Weights of a small GPT-style language model, trained from scratch on English Wikipedia: MLP 1024 squared ReLU, gated attention.
Each number is 500 + 40 x the weight over its row's rms, rounded and kept within 0 to 999. Layers, rows and columns count from 0. Numbers have three digits each. The size before them is the row's rms in percent of the matrix's.

# layer 7 MLP up, 1024x256, rms 0.0827, rows 957-1023, columns 0-63
106:512463459498540484469515542552454516442543516492509551459543488483473515526517509473485502454519506469474449492603554531502487453504421542530463532436515537475516486488545413566493491528486455
103:447509506490497482472513491516447430517505478551504479501501562432469510512526520584497409483439432463547533434512493542482523538514497471515554554518496482421481561487490553488500480572540505
092:505514487500507441520497460438473520583522526555508508463424480519515550559509476561516515501525534512584401432439473565491458456506472510535553491479461395476578520479500468508486511472479484
092:373484466512517462461499574519457495510485525480501536587490511499506528529548499488486526480455551499503471450455542492517451467459516468502530511555512492511439544527536454560493437585516531
089:445505503475501470510473510548475517545482530534508522483562561439535491546472506534494556442492497481556444423570502475486506499545477473521510491540482483461501564565474490502428473495489537
098:502494490469550532430501496497557495416512486532544476518484414479482529516455505521447529560567476466588516493564483518503555553494497588498508426444525500496511507476498436456535507545542542
098:510517487496497515540457503507490513488559520560490461461504486411524481465529437516470491501463512517479502488531495543460447558480487520499477544537478426520468468515512524485450523562483434
098:493449438539569422468475509532511481449554466508422434461436555510498443491522487568495531504494462489509541459599500550528480476511526530485504494516443492496481517479487458572513528555466503
097:467478441549533452521507558544544516488465471486539482456497525531554531572521514476480451459504512434614441438514460470531489419535506532521470533479459450459555516497554552491437472516505440
094:521476421550599524511585525557543488510499480567531441510528554447449479523482486529491510503448514432528466454562488526479572500556481473459504544467469467462463457537482469550478455508472507
091:497427469520529492469465510541511503489509496536537497481446512522521495566472485490462434549499480469561533504433483475423553466481472536515460422514468486539483440511556531603456463510481519
097:463526486519489452478515482493562497507529463546497508429446502431462490502513471492543483544538507389503421524486530493414510485480526509446497515509415452563496542548463564535500550553499541
150:472475463517534435444494465517491588502523553554543539445470560533526522544574508431476501543503519428485534445549526550464516484487458530501523490531409421521466536494534483511488533509471464
097:500527495456513504484513525515525576402496510545521444516456500553543535561475435554449547511550509474510518459488481559473489480585529480486527501484505469511536453511533434485543446483523502
100:516501490478471505474456504544475541491513567556487443419506512503477517514482520509527548577527544504556453544518525524458579511464572477487504526538499470445527539506456476464564542474517536
101:489499478489526439453518488548485473526520529499491615511436575447553475526541509540485545505526447457504453476468543541491596463515479461531540453466536533443527534526549497480539449526479525
103:462532502484517492534504447473547456511496466571429461549479596463462478496467554396527487531560469464508480500458531418500533519432534468534487494510482556530538541557433531518491537595561472
106:454470425490527467519511467534519490431493509497492468482441501541522419528559477515534498547510539488480484412451521540519488516574451422475497525512460449483501496505550474538475481490572466
107:426516514496492487522500567488519456543495531454520463496505564515462535506483517469481498486490448415551532539497451420511439533495523456512492561424519459477491488511512563549478459469470502
088:552504412572603533517505577449553478419488487544484520469398481536445496565469570489537493519518430497557533495511583460438458547543517528530499492518506532506438474480455510516475553499481468
117:437490460552535478421472502518483530427503520550488466560464456498490480544488536527475500551557497486524468558434480578571546503538523511470526478528455486534554533563437525504522460526507482
108:422510460570487416483502483521489600494548508457507481538509539504529448511538461488485446463501514439461530461501509495520547485540491421556547533416518453496544481507471499514478439559505503
098:495440492526539505490558457497509429513461491549499440488497539489503497517514469504511443547583510504492517492433462594471480499534459455592510539440494539502437440508544492539511577552558451
103:424513481464469511435525449476451458454491484476479498592504436444432421446530595516421494489533523476470484437535544453472514574596497489486489532481432550527486554533469531484610437546479515
107:439506469499516577533438483490545509533522552527443497478431586435491508527536489536558489473511460498545451462413441463527482502497535435524542503465502472457539510580477514459523541493467463
097:477479452544582529388499540461420471519568540454524424485412460529548530532473531519569529481516496475495511469532522561478548450506479549429609410558482513486458431496561473526559557480440527
101:458447483502485449532506506529465532409488494502522455495443521443474474501417480511506466542485511456511538423518539537463550579495517539492585459532505427470500459526431521527505522508511558
100:430490480464480461544507475522515509504511493454477470529517498441520544447510485555499579455491395505532509492532512496539532517586595496490535542469547458416578470539400448544470472487503445
100:508532470487478518554454451511501568553579584568500463499490518406505493527490537476413433473461459559561565443486563437511512558555556479511518505554487551528554518492433492517469500567504469
094:475507518564514464549512540578490497510480501482526568575491504455549504477493490548473467516523507483514377493534497519476458484550472492476470511490511443482465424565570578514501509533476467
095:461531482508554466506523473492561558481564539541488499515456494459502436585539411540484509517505546476481495507527515519433561621550448498461550557504452497474461460515536449532563525473520524
093:513514476492516490516538493528484477451557525533482594473485460493618568505470443537500491431458472536543502411477529570473471464483495411488480519425476471506547497541509512553552515468506490
097:486418469493532459541521577548483488466459568447539477455501562466448569524597484491473537538470500437510467499464501452456444510470524465463517490495484513469534532507516498488574496543458478
109:431564503530502459502505491478494593504557519483563514513493539510576499482466496450493406467472476456528437526425470526513523474529543484549588485494486493496573437499478466514474403533467504
108:426497476500514467562508449468522578533518530519495514561483545487461474488501468447487551531528453445497428482488512490521478552504476524513502531497443520501461568591516508501475518560456442
102:493539475499556470576446512441508503506473512513507497527462497486583560530475487468489513497492427457546477481461579512562556507554542520576519489464445532544493450504486468461486480531461529
094:450529515556502501535513484549480514536550563532578527457499495460417536476486506492560521500485563449492494510565513465514509544564496556450524498535508508450548461531481465540461483508423426
103:424445479529507494511507504535503490499445509499548505463486512484477464510519520492460498497472435411543508521549526441532509493482569484480562554462407531554489507560515499402571517527501425
104:415554475496492479500482548469513492538583511462574486545467546536569498506521464484515513523517491518443472449497597499513542557571552490486567518457483503476521483570468475535486504490518467
109:507519452492626453388503535481485517422474554543529470493514519505475565538488528525494467550495478529547499505483477518421500447554525527526591478512420482543485427523503492507478457604485455
099:450495505483524456507461440518529572506604469505507524426440567552596466528478478486507533518503491457383488440553572510514469494486526414559587530528518535473495501579523485511434528469498555
086:547472453470547505487570506543557454480574547515493449496485466516512490542481449552437444493529533486501529510571467497510542543452480505473468432462468520494588502470568427515529530485537508
099:483466454432538485523475460530450562544481511553555521471479582472525575547509476511537513531474518525457530476471533438505498540487524466516556501557508490503480448554540453587477403497453505
094:494510487478525453436535535509523490477491474454510478517495479545539518498540499496554455479514547466526515484499519471530484598519550577513524485502475552523549529506438564458490533435522415
094:501480515521528456432443529510500473506474467510446561452536470446562491581505484543519506521527501497483471458526560586522479548518490486472472569534516502456486504535518509442520516587490448
097:450448436574540511535540506571473492550461474547506505410490532529492422503546567489451559579487515499474464483475479442504509500471582535509560568529526443486476534598442497495450479527521458
091:475489463532527499532537582519467462503500575520475519433513540472481479507527449481546519520540507458498576454482566518517518648504518474497409575531487544486456528473528578511515566565501402
094:518494495515557506443471535448490516463498600478475542423441475504506495539457566536564557527542503506557514466471493487468481464594503488566568511523435540522506411519464463523561467471499474
112:417464442504625491498449468509468527406560479505469488446490535443508507514498455547422423482648443481515501505496579482483477527488489525462588502486561557517517524479493463493585527576545439
104:451510500465502494519537519518527475521499583542539509503509465497523434477546439462524523536504561521488494495516537451528557577574579474522504513511523485483567475502441461526436545538515449
102:463514510492522498553494429519450492514502487524523477412565586549465454540475473516489476504479528402456508499502590513524510592517494516421579514508479531494591514543515515518594503505494473
090:500450501493525511475466517476534475475487428535528517442479505549495481601469438483522561493550466489542496414478495485431501509536522520480555416471461491537500454474492500479574520567494479
094:536406412607588496538556612590612582491530556546496431511473512526523522545472449546495499537495493427512534461499528505512449468522431532470544438425476518509491483521567515512498491478468483
104:496492493516504524512529504566480504431587539517528502464540535530484486555473522497497574514505554488438442496538504505510514491565501488496443434479482548488513532468504549492439508482427451
106:451541526494480465530404482501466525562489473504520432447488505484511478477504458523483511475437533427536518517468559448485447477544540510475568456525512524530588541534450499494476506511578492
090:477449451578559426508504537516527515515580485542483461475488510512529497522451450498481512443489484358454491503575528477533572491480511544520478440462399566508486494512511535573520586467530476
094:463446450586478522505570491540535517496567474494573442496521541518552510551507391622481443499447527447475500514551519482452476558512437563485466467430474500422577549474473513471495556463485516
099:516520465504492490469471487475532481440496505579539530444545539488462508506510426475512561528452494519451529431478514538413601580548434455502547503547485532486468539489509500547476475541506516
103:461540493510482466514524552563496485437499489480573533549548512473508448529581520492462556483502515499381473466520466523533489543481413483552476529509405509504543476495559465537508500541443427
093:488475463509517446573545492461499464524473517525549534470457518522496553582519526462435540490577453507535480469440491469473484497528547469554530514487560426469479536460431469531549466537502546
102:470469497517489489458516490525529523502492515527568483448459552440470504512525477552492461517510509362468438490487529544477414490464522525443461520448544399476539479538519566472515524481461557
100:511429457506500495432494544464499485471514531455515513504443484492501492568497498512463536512538513478597462457506527594460521510537469525466502425391506475604480443442499461502492514527463513
108:496517476462577450458430529437470459479515543491435488487510549487507530492528523486407553505514442500518483489520565585469519520536566511472403526523434523526503516454464451540506551594430545
103:477418448514524530481489519486564543508517513551548553448473533518587565517513471500534463516472435484447446478504562530503495472465528523401497519492491442527471526521561518454519532486526442
108:507452447537548504415516541519488545418503501460472457455400519558459463530486484507553497471572509510478459449491576489458518477470536573533545486386468500507490488479487507529547501555530573
098:513497497480561498492488460483519551492494464473519534515469527601566483536491517487510504540481447461557415471467450563478519546566562440494509490487456492551478471484443440502520429505559474
084:493569440456521507452497513479462464468483492476522476479491439501514486528447535545512532552494453440500469494566553501492526542526464594502517486449422436511491479489508470485470405480457516
# layer 7 MLP down (transposed), 1024x256, rms 0.0746, rows 957-1023, columns 0-63
103:515520518530444496433576462546511469485506516546443463511465521464474449487513552462506479494420467502548512456466473455526485467512458470473479457569512525549556594521500464555491472532489468
099:488489516488405435520515494505498552558513527526471531552482569595475523512490503541538417495465541513500509458495384512557436466492443526547510497507526476496509497455538532475473503528482538
095:483451521450530501460492533480491457567528507468509542513575502448493468514443538475495536474474470494531513524408491524501485477431533476452506475586495436456516455555461528501466512504492513
098:502479538548505525540519483557442495504509499553520552486516453572503487498440506472548443469461536591546508493583540486547449518510492484458443438514499515495464467551445500469477557489563474
089:467465546460498533485542579467483514531510509470503456543498507508549530473533496481518539472483509502534527492513473499448515500596450521513581552487461530552458479505469431458590536523530483
098:513488498464521484495501510473491467508447444491472604503550466562432492448492518490510493575518461553537502514556528583540474516496515508387544467488553508495507503534503528490564507518460549
101:476524509434521525526468452507505501451520526467515546554498482484497502465466502482525491492461552510494539477555492440514534510427527475512517459519473537554562422505561479532520488473552458
101:503487552523489461520498414540439486424498467514499540495529441496468535518426511456487511475473510500457571493545490546572447501529493437559475455495492470524555520490529514502472422447516487
101:505494442477532452449550518473497536552442548504442468481535520517542538557515506481499492482510544486518483528509566471536522573497473543506511554563570586444521456532485522551460577475539466
102:482436472416465419430526534516453543570502483529511406550551492521426490534478474558480565458548507484471534488525518543507525438498574428601509504512462566507536506438529562523470439546562554
097:515547491498456500464558489446459469465510502526481531510497471433457553514479491499523529523466569497586495473444500392498524482430469535542551525457497558585467511520514508483446506545514506
099:490472505519492508452496483485530497466460495464489433451539451505528495516528498497511491557416454504561457496506457561496482548407455444497518526498476458505481470479459423465477513539505489
136:595506471550532454433604513484483597446474435469533440567523477508473524556533439438522555498462537531430510517512470452539460508490448549478473569463519557474430532484500505481508467468395490
099:517533485496495473541481495460483437436482503466483458558565556537491505505452472454478534458497477505526485432478507505479513554410548479549463501495442496502491518553421550502509379498559523
101:522512531547516485509542525445425526480548485439543516531531451516479510518487575509477487552532470517518553406553470480505449466519578464480505480419504471472543466522494565417573469484575496
098:577510538512529486391498451464484535473504504469544495557553526467464526450479539539451529520475498505526520463464491505528470469471549510519483466482512456480490501485535484442533518424547515
102:480505528515487481519537464517552567549459512513469439521536495485523497468480501463524474500495484552482519510434476473515511506440458422419476483556539501427549504488429503499503440484535501
103:529488531558438486530509482518546471523525515452467472504489444520481583464477450457464565530502516437447494549526455491513565527544473530524505507580551485520446507431529489525511463496501527
104:516505542526528487461502500535501515542463441464520537467463540510517533439480487468546494446534438509459503496505418471487496564525484458587498515502520503452518537535467518546486501455470543
083:459529459489450467480445469496465496548524531521602550566426499523473504401488508460455495474454483516426461470543505520533551460542481482509466533569464451448486442546486598529529514477495521
113:484491511495513461538524566514470494490546468557502486508494467510495447515451470454418530575442457588551544560536521470600423483581559542474489499456494506426477557434482542525507469454464452
103:450501486462478502488485484518507495471488503457524547512510553453552484411529489585542468454513456528449471521475577556508449417506505475601557512507510487462518537512515491504513560545473590
099:469486517503482481490457470508411492494539523585523508486590418465519503462484510451501501455446517531421493535430475459463542485540427494527451427514465415512545411499474529489552524444533447
100:482491520530526494425551553447485433539487429485422459621515415467476447509489566502468488529498514449476466516539501486483462544530527495493441512507481453490472469469473517473495489494468472
104:511503575495544499522478494469572498473427555453581485515467518459551479500442395486530492458500531504551458546507528485502509463562507493580461463463519470516540487464503454461512443493448536
093:504434551448472459566557467557486593488515483510524540513543470521499524529485477508471489517431499500606540526415529518461559514479503509548489501425511527444506469445575466449514548486473473
101:499504523495520454492523492495513502489478433499534547538514491428502499476451480506480493486461488490502549542509503599541496544444518486548550490559528458475420519510497542494491523473551495
100:524524498438528448492443511446503476465599530507419473464483440561565521469474510535486488476469581489506513563560525438472499505473514517495449432536542443490470437459532502503480509483493429
105:503463471499460455522559444451452494485451406460481480470510547545470441491522527527520528572553482480469412488489519481520522515499536518572441494490535482489470511518454568481475501495570454
096:507471540508495500412495505549479492509489513515451515449493534548474536467518584502496447523575483530491500450485461525545548428520482461515446538490537494541456549477514466495441539520536481
097:453487500489480481504480572475454450452506479510506463549499474472461495539534532416504575464555504474500551476516483569506484408488545464503515513539510488561450461487452470496494578415449545
100:473521523481452523511518408536521542521528459473539443530466520547554472439529527514422571437564532475505497497398512463559479609514484460477518478467483530496550501526525482510422464547481494
099:470538524476468545583514518464464415435469490580516528483507451492503475531484522493454489488509452504476453553513486453410510550474453427506443442502498557487579418485492550610500590469421546
103:485457536501458460474512483458511517529503520489510576480460502493441536471574490489471450490521528545541419543528479542500480486566530468523549479532516382455555481473472501419488496486509533
105:533537553489507510489545542513545511468445486500425434553520552556609518480436499519492447485490506459503493487475599587475504575484464492489485476529591469466498572527469473502496544497500532
103:488518501500471488515497545489483529520481560508576576519489406452419488479494504517517503518521499566516474471503442494562532511528475542482466475471526415508499500550533596436480515476575507
098:551538492490540478484498528482504517490463507513496534525474455431461510491475463559514548439485546494581486497429477452487425500452532513522554456431526585443504588459418523522526560455452459
098:512470477502503502490476490524522488494552545500507453433519546543490529492513481539587492555512471475513542474525448464488534550374452507481511483512448504551503509509524506537453470452492444
101:463466532486453481487528534532517473468461473427563459528484539509533477470518512517559556592478424469520493457540558530523461518441529421483492541486495445495495533447508530515428529436509482
107:545469499536583518459532546521515503474485564500539443462576501472510572513491517512456424525505524483478516561475457447511451529492484597465505478467517485546519488555506534507486557413468488
101:534461544482473538512540515536474530519510449503510494487448463490555529467502427502457468480500486432448504518497553474520509537538463402528466545516469555500494577579484481556434490478540548
087:434544549491439564524488448546500535474486500490466510524511505521493481501485526447508390522464468558439509462524542464493519528466481515537549563470503508501534508488484529411516535497542451
100:511493535494502434541537530519537543460430472534588502447529436490522560520548463466442481513527506420387447511467484442498490485475512457475535497537471559535558518487514467509488542492576506
098:470552524503475477535428436527458495466559475428470443558484492496519397553472488485605450464510529546446555454478476462569476556526481492470468522506461550474540517555477530511483530484523510
099:490460509539522515491510527443493472510533469460525483547550487518528548516521438473513495476483459550425506448536472535506522430574491462448436444472491495525474581497462515564517633446528486
097:572539477516503457428452504507509498583454527482448501544446490493500480541493515460493540463508479504452452549567464524525567552468435487517469465505436536462452565486505552483559488484502526
095:503481527462470504499525483530435481548475544478478473548480451502449544527458435542472545496441476531611502521495480544519468492540450495507512391438530470489537527482528509529460522462468542
084:522496442496489500486495480532575499454473476492541493490498562530513487447565506493482531512513482527533438553523496564516536487466506504471500467452480457519442450502522543510547501500512560
104:493393523548499531555520583471473537441538460494491484482451525460504500483554471527491466462554465495519455578521496488521544509520418498431556500479530522562473429507522478473477525533510555
105:477492513522534524484449490427540514445489511556440504491515480516506425469534529508553472539513547517475531532399482409565540483513466495526451525490474564511542476476490585478541545490487512
103:538531503483539518467491442552510558482533374551454554528510478487423476509477520515512582534529489539411510460456504511516533567452420577469493542533497500457551512518498424466485437448431448
089:450462491482520515491564530493516542491498446496482541500488452529517554463507477475438464498513547396488409538524481527366544490565526558483484534451537563521490485591510511527539535578532504
093:428515507487476492493427513463451422531460557487590460534580518459486522483475467471412553522527506513484503479470505544494454505534531491481424467476510516502462482480479516459512517501568541
106:499490520517507477461558481502456476484529512481476528577472417483532449485549501571446483405524536545506483442422506506521442445554486438548467439451530426525504504550532423471511517514559439
107:466535501475450511558523507544504545476538441540537535527521497505508508483571506515442486431473537472476565576458523500399488428488555500441501489472473592501535471520453517532536523493494466
099:598526529492529430518502489493529472445444517525559477528554486497507494474465512476518533526461576482584581491500468486464479441504486531420507522555471516478473398429495510508559521485506519
093:528514462542552454460453588403472477509493506536440507517555513481484569495520505478490491502459487407457488565471519484519461519515495479565490477513456523487505523469568533469433472488493564
099:551477515444443442597465464607519500441486546428530461481535484555461544561465553496533503492496501500488495425465497477578581508507421448545500559455454488506525594473506484520488442498531517
102:503468485506424506496561538508438473459508440427455585480489499476535534515500467513410530488549487533511514489481465551539528401499472449525484476415496470512496463501497452513535501534522495
093:516530528495493467521473440504445497505505510470488542516502494522540499470551578509562503449509467536531499487564517519442461526467549571491465500498574552456555517498530526510488494423502443
100:441454502495458490458487509477522508513540482471527528525508455547525497476508510531535509508532473481453462579570505487481462571456471483447499586489483442473505449469469538496524584461454555
100:517464519500519523495516498493477523475551557517473489508468530559487507517499493487526532497486550513486527456502555532451487480521431491455582537439517528503520495460485523520464510541493499
103:558488490512537483511546525488492537502471563470499472541567497497410553479452490512524480490510432488498492531530476537500473597499493466484529538494522559468451504499538532496455517493443551
104:505537451563515531405504530454479504479508482537467515498518509558457534480533494477533576527483537408481506528425529487454533505495481511500470598497542576561402490516531515505445490498491492
107:489471512501492496487537515517495485430508504468508501529537532516532535458490529517510548497477491497512590477460459469458505490430451447510477535504594468539465562472479552469477502497544491
101:494515520518511511505486443501515547510530420462602512488514562527593542569458463439488478490445480571470538462417512482462508506467483475467528419492437501486459551489444508494432550499517495
080:546471563523480628563505483469456563488364498474523462493490489474491427468533502464476537515499568506510470459541492585455452490523461502521477445491481484517475456502511529493521490480564473